From a checkpoint of a small transformer trained on Wikipedia.
Training: a variant of SOAP for these matrices, 214M tokens, 3272 steps.
Each number is 128 + 24 x the weight over its row's rms, rounded and kept within 0 to 255. Layers, rows and columns count from 0. Numbers have three digits each. The size before them is the row's rms in percent of the matrix's.

# layer 14 attention output, 160x128, rms 0.0478, rows 0-159, columns 64-95
096:205129125130106150120138120061136132151161144141100145171118127101131149123074154140134088112117
107:116142149130121101112092093097154174100159147141064126108152156139145133144120154150096101141140
096:127166113105107135107118166119109178086120150132118136089117143132156170094139138154154169130149
095:130154147113101088117124118146153143150103108143150116105143120128114128139134125129118111129130
102:149152123154139107174157111125121150121114173105094084134114100135079132127096122131126142145157
091:139132140103106114064141119165100141141136084132143120145090119140096109106152092090153130115145
105:185136119121166122149157103152135169114091093137102116156108145145100110147132064134121117104130
094:128123127191103144077153108103134159104128101123138106119153125136140140114141125118135155089145
095:129106119108083081163120151109161132108128115105105122112144130162138177110123140082151114106098
108:152148161140146111135128119135150153095112131085115118146148171107125122098143092170151152150110
099:122100108121147195138147134067096154154119117110174182149151107137135108103118131143129135131153
106:149091114149131124147109109140149132139103121133136080162074131134129113113129100096147127079124
110:159124118119138140148112136177125118122153146138105130109147147114156151191140115082139136120136
100:141162156123099122142105109128104129098145132105148072135139122116112103138141157158127107148118
093:183167134147119105073171112129154120123121141157147150123142152125102117170119156132117155127115
082:086119137146106113100123114117120091133137127136125190118110138119086124121116138119140120170121
090:089117164128141128117118133132153116083138124092125134154136152101150136133185132077127106141132
096:104124129136135164144147126109076196110120125062100103128121113165168143138083124105124087105141
100:113116110152132118089140143101182146143113118130195111096129141152126125149142168095104110138119
102:086121108101114102106093098122120127127127148093128126121096076121170144102162112142103132168094
090:104114156122140134153122158145107131125159110110106114148173153127120117158113110106167157127163
102:135151106170106154110164106151133133166143093137114099082094122132102094151111117127109123127125
111:148134153098101154111125123144128118124132118057153146105159149136094129148179119130109109096121
104:151133124134146123108153163093104106104141133131166108114108113178157123130121134154098088129113
090:137115117115095135127107108088142101152123123105124119123155177150140146128110113171138073134146
096:134119127140128151134103111114117097133140110089131126098149124100126116110112155164123110116136
091:159153115092133100167143099134130102098119128125123136086090140116107094160139109125115163134139
113:143109128192051119140145124094150095192133147146145146121153126143140126130133133138112129162150
104:105099144108110133134109136121093144124146097132162110113118150119159151111067114136129160133105
083:160136153158135123127097085060158125138091124098141113117118084120146111104108135175144112133112
097:160140099123163121132137134129123116124135145122139101130081192109104146104159107115128096126108
093:090148146138128134121102139132118152116090165139103142124168095126155137129138128150109170132182
095:097137101145098151092152120126121138156149125128144131129110119115143124162159152142141125150096
110:176144098143188132145131123142120117142144083153134114102125144115113140135104134153093112177155
114:131155131104154095133134115127128164155126112169156142138162100117147120174142119177153141124104
089:151111150154126123143132107122173116094134157122103123129149149141143154164115123121151145154137
095:112135111137113132117131104149126137122129183145173150145142163144118122091141132102132150141122
097:120170163133147127178135166120109090145154144133123101106167182150151139112155095096106135118109
098:077135133146154144173110128133095124103133110128092128122114145160108117164127138096120116103137
104:132103130107126149127171145140146107149138098102128115120118086134120112075121096144137150132114
091:111154131118149147174122104141161141129121144108128150123128129143139155187108125111150151120135
108:127133108103148093107105149166127150145131119108139178181123152135148134129153124145160076140163
110:149137113112150139174181128132182119132127093149162133100099115146127163135159144085142137104125
092:127106129128132114116128132128119143080143094118137123135122087137120170095085057110159105099136
101:131124116121131144179140141130139130114150105094081098175139115133127141141147131133123110130132
089:147130133131152106126120105101142124089111105127128139102124168138135170128132114128133124148169
105:141132146152131138100159106095112142149077144121106134104116077141160097153125148092164161113139
105:170167147137117085145138147126108137123141125098118182149122116105156094104116108132159106118146
101:130149176122123120152132130139114127109103099130147118138093150093123104158143115097109124133136
104:121101156158102122108141131114149146123117100077160144134146130137108111080126121120144101117131
092:142109159172080120130172108121122128123092166112139126151127125142117117111162149135134126123136
099:142139143163145108152108124139108145121127155130116155135113170097124106145096113117131192133111
097:133134143153120123110124079165149145111132103126132163143154117099189170108163116145134105150124
097:115123115084169113145134128138122115118169101106134198126103110137114154068119164106108133134110
097:168160116099129127129132115121118103140144093178138122125129049129148147121138129141147172106127
096:104111112146152132118104110117148148104123107124152126152126093150162161084158124118142110133123
096:169160170100154141135106111141110152144147135157148137098138136084128129077129128159116140128088
096:136130158156138148152128095129097144109123157136169118158147136134115129135132125110174123122148
102:136149145124082140125151077081113125140134120074132129138161117124076099138162111107117107103152
100:095143117134151113107120142163137131091159084143133116116169088126164136157104132138129119154120
104:135116116137133114143137119093159128118120118112151093137114129148103164113126095113173117164110
096:133125168141140107144171121107156140123153090127096165130153096125117165169141127109157115141119
093:109117150138098107118088164091083092135107139108109053104113146126124111095138134136139098110113
094:181128135139103146094092147106121122132143124147124103144158165143129100096127149109166124121151
100:150116107121130125107131141118125156159141135098132131118156120113123149091124112167138130156128
100:114140118160163128150095159139168132145086135095134144160135143102132129153116101128080138128130
101:143118170137105130156140171116127106127130123099079104160107137133117098118138168158130174122094
101:100064095114124169135110122087128146137116139113132131114160105159084124096113138150123142100154
109:131157154118135155124101132106125112123119139114115134194097124148140178107111116133153149137096
106:091130105119164144110132153123092134091162164175123143087114151120113154115143133144161136110122
099:114113151095128141109107136120118141153117113130149122137126135139154127130122131098116122111124
091:119111148108106081086119120151137148116100125105108154115130105073099123084111154145159092133097
099:110192163088140108183175082140109108129141134141128111130144118156146125132143119104155105126148
101:135085170130134081103146136128161120100172133121101145164131148133154139099079116137114124147130
099:143123129123113101107107134097127130121136157141155076107125154114118149107145138145137122105127
104:138124140107106109114127140145137142136096130114140143144082104098141129138106134120128113148142
109:129107161143162129111147136124094125124132121158086127173129127108169172128130128101134093125166
099:155102152082132137178108133154120128149147111151150154131117083113145084158090151109150104137150
100:150114163141174134117107135129147109144127135088115133133107139130131125143110116106127134139166
089:130166139130145070145131109129136137154119167135146111088090074095154186128111109112137138109126
108:116166110115163111089132125128144189127129132111137138107124117131125148122104092103140141119141
098:131126119102143124115162122131118152156149116105126145152097131128104153170125104137116154177143
097:151121138138142155126109083119151107101128123135141145132106102137124151146093139129148156110154
105:138097149142123107130134148131119094109126091136121156124096165120146123105143124141129100149136
103:131126138167107129105133120151135150157118140117133131150069112132063110136169147146146122120135
109:136153143161119072142110152104137102112122146140135151147162147098134134129118142109115152138114
109:142171091112156160104134102137126124107137135126137111125133143120143146148123138135145147161113
091:090160140087134146125105054137149110074176110126122159128154108137103125141151124094134146145128
097:152107118188090093102126159087076103099105099108112141112135162116112128132159149129176128162123
126:133118082110103115151097092134174133139107140131111115158150131124132152107141112077170115155128
094:172152137099112088144122137130142169129072113105143127104134151086154145172101169135097141126135
106:076127160120118119129133109107126153095108154158129132126115078130111127138142145163132130132128
109:079108150114115105159149115140148146120107101133104110123127122145145116134121132105117136132147
102:149123145111134172120151149136107120139108145127151160135133138118094131071154120121112104121146
094:140098167143105118150134119102145134143115161121138117100125122144119097135135117099109125130120
098:123127121115158143157123121147134106078157123111153111108130124155158132153176124113162177129131
100:147133136117140140102105138100136119124114116110158144125131146124173115077130138131131111145152
098:083133135139065127139167147134119134146133153144135133148116161112188134155131129103169093106128
094:115138154138119117120112142132119127142118117141144075165116138120136144181138150105129149163137
094:134124130137130112137085136094123149121157111119121127136118131151069125105156129132102062136164
094:146155103101110128131102115147121118131138108121082117142131144115082142162104106123149094112119
105:148111146165105124113144131122090161160123173172151135165125142133135145106115129146119131126125
103:123092092073170141132181158110137139150117112143095134118133140108118177109150124144116082143115
101:080118140114122113111137116123151131117105114104164145092154132127133158117138132203142154150107
094:128148148137103115154107127120123156162113128082154108124136121122133103099177143130125122129146
106:093166128137118112113137123132142148142142140165123110095107144139112131134143119125162081118192
109:110150141135136112134119130156176121203146148134141165142163145111058143146138165131093123109144
086:105096154107102151110144184118116171110128133122105103145118144133117127089161110100159114126172
107:098078175141118193108115108099113150118158112155128115136119125103151089096131128116120131085131
091:115096141149148142162120092124134102106132149149127143083159139109122147132165142133155139118130
109:137157109113095146137125098108141103110099089122098133102151087114110109099134098166159135164134
112:131110163142128124099130127123141150140064134107163093146150127142135115143201102128125161137135
100:111128139106130141110155124070149133155119147180170145133151153182131134113156137108146155113161
102:145129116123168137127111083152164147104171114134148136149126130111100106128096100160131134160122
105:122145136127122154132149135150119111133144146132123099148154145154145163143120167131167142174138
098:127088150140141087135122134085174169111120057129163098133108106148129140126110152080080101123098
109:137124155111107122125092135083145102131102131093098129118137142169180151145114094124131121151138
096:134127124130166166144137128150128175115092126167131128141146101106107121129097131142127168162148
096:133128163121127143131138166114107124135126124124139112122095114139153135124124171174136135136139
102:134121062159092121115093144101178105122105104111118125103170127121107135128132130117131112122162
103:117140115142148147137127134127117142132179091164124126132130114103145114128160164144095114181169
104:144146087141134137158125157135129126159122094114120157101148138140112130107164160119074111129150
108:113144138126106134122154113094131113136202129141150139094109161110175172115154138159122122126080
100:119143132114127112133121125157096098141149164141112108109167148120120125176121124117124079144113
109:143144108130178197117113093128140122131096111111104119122123110123126106110131132149121149134102
104:115150116139137116136112129110122121133142126111121116113100188095142138112108106154099102110144
085:143161135130128112105079169166153161142114136099190134111173108128161152081133144150123112153134
095:129124111105116108142159117111140091122148102149165129119077105161152164139130121103116088126134
093:091134068086144101113143099144129122144145132135137097129146137145107122133132157107134126130112
085:133122088130102084092130152080162121108143088132154137073181137103141114107101098142111112134125
102:111114112130125094120086137117100165100155113147115126087139137078096113125130114116123129102095
106:089112169100175084139128051109089147115142154185162142117130089144131149105149161140111108160164
114:135079137148092100123142131124100106134120123144138107112138173094122102124098092136129126118136
089:143153126113122102178098108139160136097149090137092107095137124148107102133144138114121139127140
112:134145059106114086127126136127124131120121095099113152115108124121123175158132100124085120112122
087:128118141138137122108129108131110134137112123127113127097122125166153087114159133146145103152101
106:139109148163102178156108097149080182159073153106127138101158125120123148082129142137155132123139
099:110136135156127159167139109143121168139135108165156131090157121134143143151139105091115123126134
104:134121142142153137106114089140115109102129152146094118098131148105113103099087113114156115129099
102:123094141144108166135120109143160117146101159148087121134109127188154118087145125119128109129093
112:156121115131130117120128136109087129170135140137119121161080125146123134144115108104114117126118
101:123146093143161112126151136138148122095119153116129129107154133121146090129126108123093154124138
086:139145115113117117062160066138135151178109104132121157110126138154158105140137140127149120131101
103:108157146128151108103101102174147159136110168139144145150104150146108100105101096146125130151107
102:135126087157186103116163092132135111113123124124126129126124098123130161112088133182114145171144
088:146113107096160116128108130119130069153121128082141170128134124105157153102116148154154135144126
105:132100174153120139135146136086081142137098162157144151130103091139136121152103170107171122126141
081:125111098168138133125127134149153158140109105110108110161130118140124144170135099106136160122121
103:114174144148117152087139107155162146140093119113089127080109118117135158110165071129110156109108
096:180088103129106127092168118099091121162108122090138137116097118108138123110152103137116106129093
095:103129137179110095141172138142108109127129119089138162133090157116145104140128129120102066159123
101:187137085097110127125120182151148158143159120160136152128135162153117128149113074101139140100091
118:160120123124083148118098133104126124136120131104110127159101141152131135141126123135127092100122
096:129107109112123083118092165106147168123125134110148119132153102157087148147132133125157156160127
085:121154118107180154121113104144128110143130121138124142165138144103096139137139118137124147157132
106:107116122140140132118123145119092158087134097108099129120145124142138102116131124180137173120113
104:111148107136091120141128114127123145138137124103085140151150131108165159170127128086137161160163
109:133137153118134110138123143138116146122131142115150104083138107132125149151099107099143137157128
098:155151132155150132096148108080145138132133156118106142128129131137148109139133139112082132135085
091:096111109150167125151129145097145128127129107150135171115127138157167112153113151164129147154142